Each number is 500 + 50 x the weight over its row's rms, rounded and kept within 0 to 999. Layers, rows and columns count from 0. Numbers have three digits each. The size before them is the row's rms in percent of the matrix's.

# layer 4 MLP up, 768x192, rms 0.189, rows 152-168, columns 0-191
110:493485500472532514504426490554508523472445540509496545494461466479515422463494504583506489531502524538377508424504529543506553522430440567584415595633522476496473537452484552433423388511431416555559443525537495489423409502469417454446526496528434529511556530444498509484498542576521495563479493508558507478564532459499463473497438430413482432510604446610505584515555474408437581472536472401545448510489443504515557429465481509528554486426534545479514553531598576485475511452504550514424541495463525545468477407543482502428503563526406549379481537396475550469512431569524449464
100:456441449518522443544501486505438463499540484517468602571455485499451530423403551541485586556522385462541435542481499512537562449449450464533516446497481542456519522533434464467541385494428443436553451508466566609586467536468557491535460555550467530466492531529552531526544486484584465517504479449592429514574543446538483467522540496485483474443440461493437452574531529419578511538497537526495460523498480495500599516543550553533516586457457549419519494608470478594477501517449595515482347472505544518475466517516531533378553532545523437503488584365577558486555515389554527528
101:484575504435540511572570474457446381428488503430499614508508516482517501560442378519505461508483490480467451628523512397542446414522519505500546447523488492547548467499480462554456492396509546425501582453531541527463560486489559532535560512398509482574454446599503532511522550521466455461555461423456410539477469480522439485553533426513559617447531463545543456486605525463493517500477396511543521454551528542472517506454495465474500589466578504573495453522373540512439524462506506479526513601495536441497550575449515457521561525561459447522471464560643566419469560531485449529
116:466585464506516546461553429479519539558490486447486484513480488537468573428566527557534522540431563565489468537415481478492610488467494491568528523448461449569461472478526543474433513475371394405494501494512478501563446489564484429478529510532460557542534586488475493578629525628544491489505407552419525542527448491507543505474536466556418470552490472467466500464561512472492453574508514462521476515450451528470495520453414519496441409462539536460602513469424563399410500455597531410460489481482559419501472425493522335444471493538545580492465529392506479504446524513515445570
095:579449528558497539502455462483515521428481542564587542490510502531441626458500510438528433525504461456521493527426509479553496431451505518482434487509479406577586529494540510511494521488445518458585539451481561550444611489543411486558492506495480457548546509524513514393517542550445377542494436490498427445603477535446478500470480508467399398545439453455552505422532561511538495484507484524486455509452549581456449496418494444501393480467415432520432513447571518477502467413376575474555440474440459506652577609559536537481533450479548469522467515504453518541526549469572471540
104:476565438509456494398464520502517524475477514592497540517487427473489517433493457464464600488454479541536483480416533452504456461533497511522530553579513475543593527606480535566484489530452446508418504515531436522475501417547651489528460488463579518442593512389414487570450439470560508492478465465529436500467425547502488565503532417453505544488440657530465600362491495505544496511551408487488550564480536480452505478487540466509453370507483500515415427522564460491520466511591556419478592510386515435464466449474485611515482437534536507484543540527450509490504531481514406493
103:510426602427485496435486524483516515545523488397584352576442527404609472418504533563531484514458507548471516506436526447431548478550514493491462533506562469495517506469510553505484402463433382516528501538550456455554509429418535470593507478573399479428420419510478433488515545476509504507519476426391541476538496567548511501484560488509597534476516525534531512498478494565465477527559504494504439493471545525527573571358573437507489506557513556580469566506556556514471481505419461455469456587477477498648426555477424534534527477562527483516400526470489456510475559533489557553
098:474516483491528516438547529540490534499531467525549425472470524542466517598565450529440457513497496533539487460437408417456551495566533394477502498415499484522545525505484427473499454572460429537490443564462507420546498494510588445471477464386481450499531555406537443454457540485502465507416522457500500517506512459397569498590546465676554599476443527509566400526438393577467466578517514478525500378582430534478502583531480519499487494511526504493540500460425453570548500388490500462488637415521496514513515549427494452450489574465535516557407549477475474504511491495515390498
108:437494472549494489481571398441496494541563452484478505397448525597543579536513522488457422573562501565549531534564452476395495482468497522454487452542462467475541521509504612517418546475451421404519438507466434530429600516506548497500524506443515509458463513451494428497475572487511490471495515419506467552481522541483456481421447610503486520453496420504402559515535480571471480503445525520415466410648493562482468521420519487508567494441503495486444506484538545557452536535433521542469357498567528541469511454440465584528581504532483548522413544488593488536520483522580668507
099:513455533552578527366474510436489449503509483469530519532439467554549525416488473480419498519473467512452488427498533507570535458599512471554432503625554592465539551512479519495473546437498438465473538466511532499455495426446520454478549542554516547523534490517534434551558428498509401529468506504468490441558493481506474411390491399438388485559587546568456515501472473575464521322525534551455538591551543470460520416499460472573493457492448525574454529460522524507465571493448437471583536532481511422433482486531372626512469494556498495513420534530495557521413480454499488425
111:580424428495527479518488394493522591489471591520604593558502512551505535573519410530450450492516525501537490450376497489512498549543415491441478551540468442401493536555466544474482573526491493548493458434515475495460548439480606418509467475494451483475634485483510576560474516489457480563509496544626379486479568528573523607551514475585573493512503554419517489574472556537513523498475438472555482556612483533380487481436573562403443414469556528448500489538487461440538497492506502460490475481561471534468470532602515444488523520491526502449550550593546509447443439518530501503
095:483508498457556605583530552441490554458479453493450505487584515541542493553498516400560450570537411533487534529565564461446580515549450507451448410462480441418476474560520548540493536444537412445519466508542563430494450557429415516521475538470473430625558544494536393488481578561506492589517480502522414538493490441546543562497498544469447534518496458506445457557588435443435513529615416457513572572647555603516568490500563583404484493436435502511555509399528445533529507517442487495535475473451504491469532446580509467484527525473495533520498586481451542492525502473582480501
095:510457507541398535587492527451475562399494517550529512586471477494567423488405483512554541528588449468516495409502478518533510571475403512463516559469545467541526483542440540439619457345491492443508460537466475566534549489574545525499561551468541496493486491445533511491539504513529496437525513523594459546511548589371511503538526423451516477502520503534525467474389490575532405517503465517569538568571556524458573573406475550599496478407558452510475522542488594420533556501427548498531441552535451514437481545468415468417571481563496524513518486474459506500543544543496470635
106:531483528534472376533437503521486443499553421473581525449531592622468517517562540542526541524483494485446507528519599454425469532479459531514425554488561456552568515478497467546595444479404558536482539505575432513493620422545560471548339587486494528593475570506471542434485436554462448535500558459586505467451505521433510428512456444606537574504493508442465464521517493492527540447497495624600494520415538480537504451486527560468516541493518535504538481545509576465488461483510494508441454610516468465466523539597440467497490491549515468423602499517556572566504422525498555559
112:550485501452509509473432450344465540519530505473479493435537512484486566500551516448532493501550589535500464553644585457446388567492501444604472509488537451428422546623535456526505481478505481406513489532534474514445507444562446479455544468475507468589407545509568563441437491445368457421488542473551457531539440455601421510525431550481517553477540450481475414544542471522512425556487516551426571520437527511440474489376519538435515534554523543527529448463510466491434568432520567495507453527541512477561489522626471498577484449537435521528486462497553494445527581522461522468
095:513546515521487487518562479448548500460565539516533560466504539466507453416464486452509539550508453477542455475598496526513389462484487515470538528557471416476456428470520510565417592516455406480434522493475506466471465484467565507549404495461455469435523434499531464515374527493518507427431477542497493551477525498418552421478473585454491462539458499495485496435577420525484451492572538480437400458582547510510605498440612491471430490540550590485558502406527580553536539523481541569479499524599537430497433380537506515425477394460528371513414489496597569536554502566498579484
088:528509429577550452523400474501410449449504536576470437388423473527533499380456569444453627532481497515498414447524534539500472543484483443529557495448460401596451540522546537512454445509414565463441479497478486463551514495496505587487487433463460538434568419502497449587487536509507429460442488502393471519455452525547473585474473552497442489535510568560511497458523531429487533576544536461547626478554417534556521558451451529481493542579538548517544417468527566573427446519505495533404487537433492427407554408488487493426455488515480490472416450442486439501489537453544514549
# layer 4 MLP down (transposed), 768x192, rms 0.0452, rows 152-168, columns 0-191
108:471485507488418506495545395477591428484547469443569479431544545534469536440529526456404519590457473426491480576454593429475486482516456455538564411466447470426476481540576445498556561542468510454500472578555614451490551471455569469563465518467606561460407471598462450495494423532429480480551478554468544608465616550495618495502456552432551548550568512431541483500460499456454479529582488518441451471516460567505468507616463514464532574491451460461485449428448530465515512497422452528533477511548456546527493498475485537547471504407527460527531526511412561443404574507525477528
103:474447504505538467533399451479489566575494607517552548462553449507545559534454565473509513540523548483496520426420538485498501558510495472540503416610564609461545588517536605394536487528498443458443449463459540496524427480449521488512495427501503518500563605619479442448479525530476470509546592521498503540514556481468489533437420469569490453550507494446550574421570567574585573523525552528490492470431547456469527515569432496488498543521560492499558525577545486530399627490544458500586566557557528554542496520554500506448555491516541543505596481525561493432524464617585440441
107:470485551440409503497438607462476577536524482419566570534399550413507569437505471499552565466425429453460475499543513533507468527446509499509514513582489482455544486492469516491461453439583425381464556497520484429545601572481531567468503541416548453513447418561399536386528541538589465485491484506575517517481511471483541434522563466574465516486476448528485567505485440497478514573460536453602523411499451467502413501399487474483470472480495445486496456529455475490540495578537397505536520491501509514571543541579590527440470499494545504637450494542510520513491522343465512403
107:495552513513554449478506560580546512482382516450392484423435516551451528552473444489477524518536505463464469410468525534487547544411505530448555554501594528522455492485466512439545450610548484448496500563463555524508532427441492561487490410425537565511490420494509598494526597516513470481489528571505421469462489458515521527500539501528486525450447469503397474616576339450484369533425592524496482505504524509565482532363583510434454467501480606499464533520529513375574529477535507468493446570495471592468518539458423507508514471597475437521497555491565486535531479493448540499
087:482441543535550564512440590453399562574508521502409487450468480474497448466390606535456465488508472479503445491473559418520519545411591519531458473431388530455489556519506501543454448447460477495537447518543517507423402469453477468410493474507516470452419455503459424480451542544439472430516428625463473453501613495401529505518531559473614576533439537541508417374481442474582542463524477472535571460524538531487508458467502451495459498560518558519524500495525467492530496513444475524467574481422515530464438442516595501426501545526498492523512515506569466558420582589416480606
099:506524493461473442579520576614619476542494582553500458419475496540506480415486514461483531580457458445511487574493527513487451419465499468487457491482537480536461398496572466487515486581493504503533441470506616453484428512586519516442437591507491490433479472519486487516504523540493489447566473450559476541517511473452494566488492532562530577486542481639462530542488422550588513563506504591477477481461532462478604459469467571433470520542499581532481476513443455480435480472551531403472695567531480570502504464524495521553468527610468348529543535571453522532589493494492506596
103:533496432509525459494557501437438447563546513586380561600500488489534516495513532511450495507469521526601472487422497587437497512498437407482577557492469501534497580443533461555445549513439463511483497479420533528507555425527442435547423524532563590517565495430478530475411519402514578408532456521569541545476544529585499463504492489537528597501515438500567485455463448480572487479523453534489483443517515555569454403513520485509578462430559448527562543567479459511480469454455497485494531479483543583522478497494657384450502396546525470574533598511414414575494540551454569530
095:545505495561426514577510545480461505541490477437471519578482463423471539508531552592486431540516510444500485437495556540545537507566540484497517493525485567397573480495406438512503505504492511448567460476523494519510456489423521471487578448538493507599468539495498454461575519623532514620562634526574623511499613532488531434441518598483490564527607495515599430522522504569386548411489487482452473507553480433529491451508480532471536499445478477504557551414574515440515469473497599564532482530420524492486459496522568426590561471389440451503572426522541487546488512591484489455
102:471550480511528598494517505383498499625515527482477534461503606636424505408460543476390470516547546479525507479489390476453471537558499521502455465517482458545540502444431499372500438521513482507483520462467458478441526580424463574490469520471471527489408515430519486496558526497481527483505553510482406531536517481404457446491559480485431455579499539560450476523538507435420567528426590547514441482556393519536417568410527389528519444448430451519476464565598520568509452507481427541537446491437417443513472427584421482494518534494435494507464525465552571567579485493483501483
100:468474520442507453541412442535557559533529490518362543449632509491506439553549577466458498483567486524464545493584538499458524534498430471444450539466479463535452530520588518441421640503524534538499429542460551566554439543383440465523527507523549519537540502527488522507480596496522496507524511521462531488494513549458480550484512570386565523456584529401500451450420421548475458486466448564415482470497459467457532397570449472543564535489449485465531513459502495503464558478577381408433490476478442559524550564504419500523417442427551504527495550472619474584477427447525506533
095:416457538507461511534460489437573546484469525545414540582505426512549457453488565517444440486508471551513449408530573505425493484509451367415445441485479407510497510498563430528442563545482484544530438516479422532478579466430524534475485471553584599566593547498529411457461579583541582529530502494502437566554552508511453582390446491478501481443443576471552547545467535479514445488455506387569529495477560470540452422387547467466462494501477459483600489539489413533482484532483483535409558476510448562480493504490565483496429508556444404614516529523492478476393507485510509458
101:503536499397435561454455511568493515485473422507463534541606513433527487455480544478530516486557483586545459479534519357495499505492531583478532550573380495490522387554448457536565582478493570467376447456490515502479455471492398468440500559514535428538483434501475525498469495510535526503443532549511533480513526459507495459476473478439542510479381508412562528458467544465488476497469513544580590460424411542478597468508558521612452575519468494490534443450597497458558491498512450462511466587400461550496505511494626478435437565509535529520476507441516471536466420650545570519
097:563371423453522492491544542611486491537589487416393490541517546577469505577463565544473452409489485529590549526433503435489522485518553554538431431481430468433402468586446470488467547465545480538546480400640505494499457574516510395612508512547470544545523538490452491530534456417495510523455464431475451478459481495521508504522549470578536520483438501580494455449498499575466575490441527477395523498436503415482579482552591537479491563518508504480487522407502575486509520547544475541482553451527409490451490528441540507489468542476593475587485434494506527424445445473486445607
107:498392474481416475444513519468529359450584483445528424460553533510498512482467553446427578514488467453467444492440455440511511493471504521374403552484500507519512493463579454458527442532478481652569519552467539518492547535638484527509375485480530486540484541496495456492602548518523543524542535603472479467454524429454601502461489400436469532490556562571505478510506475509500435450475533453511437517541487446565466419498554588503517514528461564481566489543465468543539466558423523527486602510518534478391516483580516471526484527496494506501562591641453532474438575502505539588
110:476605512565395396450504463544390513546488503534452480469476502462528530476484522419519515559583588508564371508496546439483497440433593417411482562519496407510402461525538535530516505470540548372466506457491608539438483458520454429471597581494489463460540459472473403493444427446462499524516500520545406519439509435496518547560486532472466507404494511490506537433593435437522495533528555524447531535472502496509485509507520511463509550441488583451450419389500547453464491483512478500535443555552518486505491523585486467441547450493460481449450563636467576472415474514482412519
099:646617520530523476482593430459494461455543557607552519522483583464434549475608492507457500487484534478639466428512480521538430527473501484503530559546451565437482531406563525534490475530483477526397439513497577387459464472436468567449415435517423485508445481488501526554402510492491470463591477484560537517503464618469542500500530553456498473528484450572487572495552471438486476487457476536467451427493448508498556516438577413493479507494408524570445448521508542441500514469555521428485486540523478538532429406532528466479522579503500499508511529456511630589571618484541552486
094:469554550505540554616462538510489461557404488507466524524452469506536552440514504525522556478460555504535474483464518507461477594520528519582505513489533525561457508400451491473494422472555555514456418466513532493543467504472441548408380552460429541464546464502516448554523460457579505415430481486506541529551482500500516567467485484524518475516442565501513560430467513515574587614535521457526514660414468428491468574416423448551484510416479410570467528429572427590524498533539432573585436491444524435479512569453516510532437487556547570571511527541529676507471489467501481527